config.toml
d_mlp = 2304
rope_base = 331000.0
parallel_block = false
init_std_up = 0.0284
init_std_down = 0.0
optimizer = "muon"
lr = 0.00989
schedule = "wsd"
seq_len = 768
train_tokens = 1529000000
steps = 11666
Each number is 500 + 25 x the weight over its row's rms, rounded and kept within 0 to 999. Layers, rows and columns count from 0. Numbers have three digits each. The size before them is the row's rms in percent of the matrix's.

# layer 5 MLP up, 2304x576, rms 0.0723, rows 2168-2217, columns 0-63
113:455504486458492484463514511494466514465556527510444515526515532510512501483487490513545504489475528527518487511507524497505473474520466543451484511496522509522491470493519527470551495496458479
028:503474492518502501529516491417462497497474515466470529517507504442526490494521530493542524483464518457471509489524480535489472474533519458523492534452525504510500478490499482454528516532503519
102:512516540492517473519543500505565487527514518512505515508468536508490524495520524503485492504524543493512531540522528500496530458513414561470512518506478508476494483489524445484445515528513480
092:495480510480532523530516472488535493531507521490493471576475501473498518487495466520526516522498462512485551537478509515551483533485492505458493506516506461504523456498525508492472500479490497
090:469526525533488516531504490510537539470493482526474478505496487466535486504489563510480460446511506525525494458512542481481515520478540541496488513480483501480418519522514522496499488505501500
110:499475503524466513472538547540462497498515520461518494524449507518499510541531526486526528463455581493486487502460469536482515473448544511502498498483499494489493506493475481489496473534512515
088:549504519547514501489492539459487523463524480501473488494533511490484507505493521501541515519471490515519561464498529526486490482492487497516484485497526496525474560531499514495475525531509499
080:493524483483514490540531489461505510484546503519546503480496494499479486504478500516484538505522538569554502475500510516478530489505518510452499490502486497464520521499512508484532466484463530
104:486485491459456509512494488481481542490476509483506542455500527503499510494539520484522457497490496500496500532532494504549508481520494501493468535470529484482508498464505514476534501503489529
094:431455491449458508494515485482506510514506477489461498478508516543507450482501488503543498553496498495488499487498542539510489485500518492472512513489457522505480546509498432511535500437504499
100:492493523491506525495509550497513516518510514470438538461484495498529489577471512500507472536479546490476482456531498497485496506487518449486557509510486470529488473503514465441514512508546482
105:490514506474473568444525486476492502486489474490477554513492478530452464458485455516519492526483491537462501509468456495515483514494511483541473480489487494503497465504459463480516540480484545
099:478512472510490548500484452509511452520489534516481488515483511519537510517511518481517480504530481525487495511526518535488505497511474524505523531506473530494504485556522541489476530510510493
071:533545459535460498460519572533504474429479522520500490455493499468544490486437454518512537514532496517475441500502498527500528477533466504453497498476511528489476470505484467538498494487518572
074:520464502449431524494539491499484512520487445486515530449499487505526518509502499474494504478447472517557514452449549530480547529472529499470462532474490496505468476515490495484499514496508512
034:494465511542518495492502515496538519505453525519497509537484484522538493495467509473493539523497514509515487470505485479489476533514519498521505468501487525487479517501518459472469524513522464
103:559523520513571496513525496483489522491511505511558520528484518472492514503490487502561474506485523497495566458487498519515496521499460487503492476510464491570500476546479475500520508506515480
096:483507469490455548484479439463457510536518485483504492464488475499511526498535513503494479512477476509520536498547583502469480474541502529487509474510548492510472526463498530515492528529465527
090:511532486503535496478486513487479472459510476500500469451476493502504493533510491484448508480489507525543456497485488493508498491504484483440520547495471499483478538489487500513503505519482473
110:491523509466494483468474492508516509472510477488484486516529505533499479501497478459497467526497488548497470492509508439521521504508520520521504502472540479435505527489496478505573485522510457
068:476509511500511484521535523512518471473481501497483478488460521517481468451515428460509471526510518536531500501529527487480466543527489496519472476489470547523541484502483501489535494519513502
089:513509507493551475458470487493511517489509478498509489508467516518492460514506476472486486527476482458449514542502537493534500545477500498499474524467527509515484504509518516476502516473470493
114:540474500502511492504485508503496538465515528500507439482568513500502492506504494485511524525478519476499503428493499477479506513504474504532496521463469549511496496534474489498495471537485485
107:492477566493473548495523471499521489478434486525483492511525465466483503519488494511485481477521519505481460502539493481492550483546513528520549505447486516452489512498474521495539505536469506
080:508502472501488486469486498437494506506492456517454509495507498533490497494468501527504497494482502522504497542479563471520529509499509494451470503463560495516524504483494465468518526487488499
122:450521492562516537495465522450527471502552485496520555487474484489488496471507518509543522486523503452480489512532511495479515510518503521513479503544494482521538458482457516490559509524483497
102:526513533514490487531496489511491491508540479506494471495524479487513502524511502495493493505466492520499522530531516517528478477503461530509494504528465450523502464484485468493525515534504499
073:453506508491485512485533478532512477506502527507488509515489503482507483486493508558475531462527502539506471457524506487497519511506444504505487487515498512521502504530525499457558505498514507
073:534523551504534510503482451518528540497457509502490545520494457510473501456558508509506456518477496480551469509476544476518493520498523543521518496513486465488496515530498538490481516542443494
101:486469524546486528525504512487462463517542526506487504496459474506521500483520492451460521506490519508490518508491507525512451517491513496514493477500459484497500514458498480536492533513492521
110:506501493504487506462502497505490528510503536473489517463525530470491538493541495535467528478517515521487525498508467548502501483491478458528517479466500505527495489503470516515485516533520491
109:448527445502467492530491520514481525479494505496507461460466481500500496548468480529463472485503512507501518533503442478544534504461463491542514531493524515468491508502505479531502497501495513
123:497464495505457506509488530489475552510532530468514499516506515512510480491495531508481480478515475486512527456512511463482526499549487474508464501475507501489535542512500515501479490510528472
108:534521500513433509477498477522493521499476496516501515493519516503483507474495478540523500500490495456481504516501517467521469521474491518504503492488473534484482546443509512494464460442493485
108:494532495530513515508479452494530494499481489519503509532483451467505469502519522497489469531496499461465505521514498491487461525508463487507522489481485473520478525487468513507516511484526546
087:516457487501512510496533476476477479497475496539493452507508506482516494485482507462473524554506480509465494500497544516511480455548464508523531525500528486521486505507518522535506507501499476
115:454488529470484535471524458534493410534520448526471544475522511463521475478452512522488492472490533479482501521524526530503553509476520491501525480539499502493500511475451446511479461485523553
106:469486470485551508487527492504492501471507488484544484538503498493486492507518511530482507491476488553488499527481502459465477473471506486482460502540548527432566512485506536534525473527515513
100:522530458451492490542513506507468472455463528521511477540464507485475516475487476468493481489547527502495499516501522498508462486479539468488484510550527514498501534517486502472431501522523488
096:489496536490462532479497435547520498500504476476473536519452510462461509463505508522498467494509467499493494482512483501529493501505504495506460484466455457496489510449474508538491501549499495
081:534469497503505482480504482501539498544527508486511504486474474489510497503513476515477459488490524496506516521495522485482473479507536483502524532458501523472450508498476470493509539513480500
091:482448541485505527518492537516502484475518467517429495493516499501500502472504506520520502479499549482494477519487511504474508507474499502508476517499503489503470512477549537491489514542505502
105:489509495497453534491507525474494478461506539495512531517474445537495444432528519533487486521450507500539522483457472479503558469488476512488506513466570494514490497520498516505483472528527507
097:508497508504510485484500549493465502485541506452465503517506540547534515531499518445492453498498515521467479516476528496466533514476489481515466525496500502515524516496506501488468490534475526
109:482494508469475520486525507467479471497476451546520528453519547525492511521519510497491533472485475501459514521483522514520503497529475494513520500509503459506508460479506549516506477513546538
089:496458529518481560479520512526466472543479476491495521452506506505474462489485499452488485485470504505467483519482489465470481491538504515499521519477507514498515518475522543501517458482498536
105:518469507507515545476496515478505506535488503535524490539501503505485528513500523495466484546490484530498514513497465516474506510520501534466479512481533550468481487518530489460508499528478501
112:537497496521515512502473466457494508465495487528514506524504472518489452531509456512471504506514481515472461516512472522512509492511500516465584529481537461514495526467440492515537472501464519
078:484493502531505517459495535491483494475496463500497500530508509486485534498503480497506514475469462481487487541483499520511523476544524469470484472542509515475481466474481476506482526512526449
102:498486504548477464465512489547505488491490472478513514480504447563468493510548496485510521443472516489479511495482484458497475491508491512471485500515504530490506504514524489532464432471517485
# layer 5 MLP down (transposed), 2304x576, rms 0.0119, rows 2168-2217, columns 0-63
121:547497519505484513501472478501512488550445499509524500491492475507489480533515485494501478477525454498520519474543511521485510491443514495520490495552471505491490508504479458534516532463548474
025:518455493491557498541475454459487500481556519460522483513512548517520467510499497497509531489507473487507436513505468500516509468487457506526481532490445485491506508526523485522513486496520521
108:468517543492487527512459497506539485509537513526526533526579496464524504475494489488474518494497518506467512515504503520443508495485507480520509493483508536478498530507540473439462472449534544
093:514505501507489508507525488484527496469514436481448501528511493499512514504483542506535498506530447495502507480499486461501480537566508546516485518498522514527495542529512454486538493543496500
084:496493512531482510501443505414523448539516516507479483498537494535501505490528502523525511497478531482512482473458526532472504487506534487445478498495527487488524491553508476465490470485509467
107:523503548510516462499477518496508517524499479453455505523449492513475518481541492504493509442510482507485513467500463512485488523491551492496504497480516519495540517486521441476479435518513504
086:451518493509452508541501460527523480485486478515482487512493517469502505425509535529466533523526494518470519503514492516514527515483455490494489500492477491476499485475502510496482511503488445
082:499505555493520530483497463504519502493547515489523500514539498492467485502501546536537455470571513539518504469525482490526510542492434505518524497489535519474520470481546530500464514478423455
104:483503505454450490504553498520522489493493480509517547477476484486545486495479482504536544515506540526512516508489511500510536492516489433509509526493540552506485518513468502535502513510534496
096:506515469485509507459479522495510515524533522500510486485502464533496521499458478456435472491519479515496513514503483498521510488548519499519504490524479471530438493512467434471494487559457491
096:512539483527560481482480474470524490514539475495541532483485474485509522474531500525500485504484487511522494524493502518500501511505506550510500498451492542530482547488537491501489471461516523
096:457516479478465478574444488506466509517539507480503450505496504482531507465547516476496470464458514486499501491481493488513486501501504522528506491464483496530492492508490495525524481490566474
098:502511492477521485499454484492439495526483524529483530474467520523457530482533506472523551473532470463500497534511515507516496483508524504447541478452519523534491540500527496512492509514496522
074:528494536496539528502523503520458496515520483503469507524524490473508498536476517514473475455543493482510525506479481485521500467540473463494509503503505464471489501473545509471538472494466502
070:502542475546502549533510544500478500503528487502530524480496550542487518496455479477532458441478472545545472497522503459483521517461455524504533461474517515497523488494504451505441487535510489
031:457501503470527515487476476487476482480503489518481470516423481527512488481536508480503452506480522483488487514502510496508508503492525522488476479533470486517495525541509501478507472540511462
106:475483521488494489439446512457502500527490507507473481534513524488487452521495474528451495464494483465529518503485455528498508481466556486509506489510481502490519474501518515508488476513479518
090:470556469523441457500509477522483522521505472516480474490488489447481503531499513485473463498495535481475514505529498508456501478510518487480532519518502473491556521534516503501487537531528490
092:475503521492473479436530481451514536511519478497470463476530472494527461491523499512505464488544505569515541493508468527481510510487471581476483468472488514545535500517514488515494453464521494
101:564470483491492454473528529485516482513488523419497445519519492440549500485487477521486490502503484506509495511486502503501467525522513523493501487478535471490511463503473525466548472511479462
070:499528505473507542511528454473514510504470496509514456540480498496502479495493478517523495564522473489503512499508469519472478506435480491477514462486492515493473544500489504478534478485482533
095:471528526487462526469482519476451477459530492517505503498507517509465510528491503448488499518485512519532454484534469541534482525492511494502559535527499580493509476509496499515524510470460483
123:461537541511475485471483532500478500487494482492459539513498510541516529492480500471498481480502463540501521487512532471510519526490517520484556491480520483470505468502490521483468560507503483
099:482470488501447516462496520485565507539511546484479468529497473482438509495489514480472480494509523507465516477482493501527538557498502529545534504478502527522516482517467513495516491518521490
084:509472529505512479533458485476503500494422494492516493503532494521465515499458495535484474484465495484498494466540491504467503521530498462494492480506499511523457540439498479515491464509512529
126:515479479458509527511518527484488480500433511499525499517504527558469515541506467535526524536492496503498476469487517491488481513498518484520499467445527487485474542467475487483489531510492496
106:516507504561504512513480517528467505547490522530470516540515465516510475523517435521545517487510441458465485553510511470502509481501528518539480478514479481495498500530439473505526525476522472
073:454504472529469521472520484526503528523511505528440472521498489538519504503483523457473484442507515514510508485504523451455463520503491524518502535510562545511486531542507511493533504509431453
071:460522504469483508522546512494534525455492489487565497514488527518490478483515550521522503471504468523503503535502508505476527504497501501486507509523500502506532501551532452482483530510498524
097:518501471510506456468485483517500483495491461515523494465514520493481509478482481540484489516484539550482524488478522483478524531471506517484470515525485515482493507495511459518485491521506514
103:509482461497476479506502518503476471495507486493457457479513467453513549463531479521504492486515514520489497496504489508509456492500466503490492499464505489511473483487478467495482495500538522
115:462484505473523502498507525543518493470540508503499482513485526514540478487494494514535523469509549539508549534550433492541537576505503448462464507493466484496514515474535463517523516452509557
116:474497501502502466531513493502510481483549477512472506453484456502519533518501535520505462488507503476506473480467546476494476499500487475512509500499514494489491500487479533541533469488577494
105:551508520497496485494507522506498493525487477528470514542456509506515464522500478489478493490529551471512483514499461499497494491535515544495462522503505456480486502461501516479482491503530522
111:489511490484538509508447513491480509524566497504499512506498501494495504505504512487498526500447554487495525494521493516535483512504500494508508515504506526498506531493532528488504475493542547
085:521515526461474526490496499534541521509469461507507499483544511526549480494442504487510484504485510509507491504533499461505516511506538499528509498498515460493512475444496494498468510504499473
113:516527510507499476477462472513525486528491529533488477467480472485510461507547533515527499486494456479474523509515512505502517507483429488495527527513502491536489508466503519513521545495488511
111:465544479485486499502514532477506501461495520502540492472552512469501476487526522513472514491500509472483488517541514514472456518523471507480498452496529464477490493511492513489448478504511529
098:506526522523489512490506497499504508466481483407467514487493465444500511485498462523488506524520472507487505543497474479476507516466483540493519521512507487496520499521541512470487489461470486
095:470532471481489509490473464579481443484508483503516484527503524504490496473487506531491501516498525489483530453494532512484447512517504499512518511484473518491476526510489495493510514517528523
083:477491471499496468503504463527501499514507519501482504547520545524532485512486533519480503498512476441436514538537466549489444488484482467538491483501523527461503526514522454487455492503450482
087:517515527496493511502471529484484480509486485543485512507478467464496510479496474532568483458497501506486511500483514538512499507544522498495521537514509507480507513445520475512503541529499503
109:453528508532479475508528480500496512486485542473492497443478483497532487524477531526492493526479479494525492515522504498477536515465522514507490540441498474516565514499522505449525448544485507
103:499511484531475545506483528522477509485517485490475465526514467538542487481508543506514485574534468531492500505478517513494509494505510481522526456489458483508502499486487519504466464543489450
115:503477532519561505470513539455479474492491492523519441538503488518504536522514496492503494492508480474491481475521509519493504507511479528500435493515439492526508522491540494492490520461538492
083:487508476496491548519507505479520527516451502510483494552493487565466505490545469513476506484479491523478487515515502522520499518522516491491563477476524460523500485499451464527480503465475469
103:491516490517479518497542478471481504517498522470508511533525542526483501524487480518481513480482491511503535533515466498458482488515468512467513562555438521493540501533477502486498460500511470
119:548504490486451504528506510517477515490505457479518525493507554508541557486474475503512489511462509495533527532542511480530516529468503532502492472519487533495481515495525498462492513493504475
082:484507465484490496473516504502452488510530471508493455505532555462502533514484488470540468519478538482506503527486522494490509525486478468566497510486493521509509511523463500517478495516497464
098:515530470553501481458542514525503505545521468498539501490522513491517527492497448509521509502476514531523507504491540510507493476523524487475509462503482528512496531498481493525505497498450530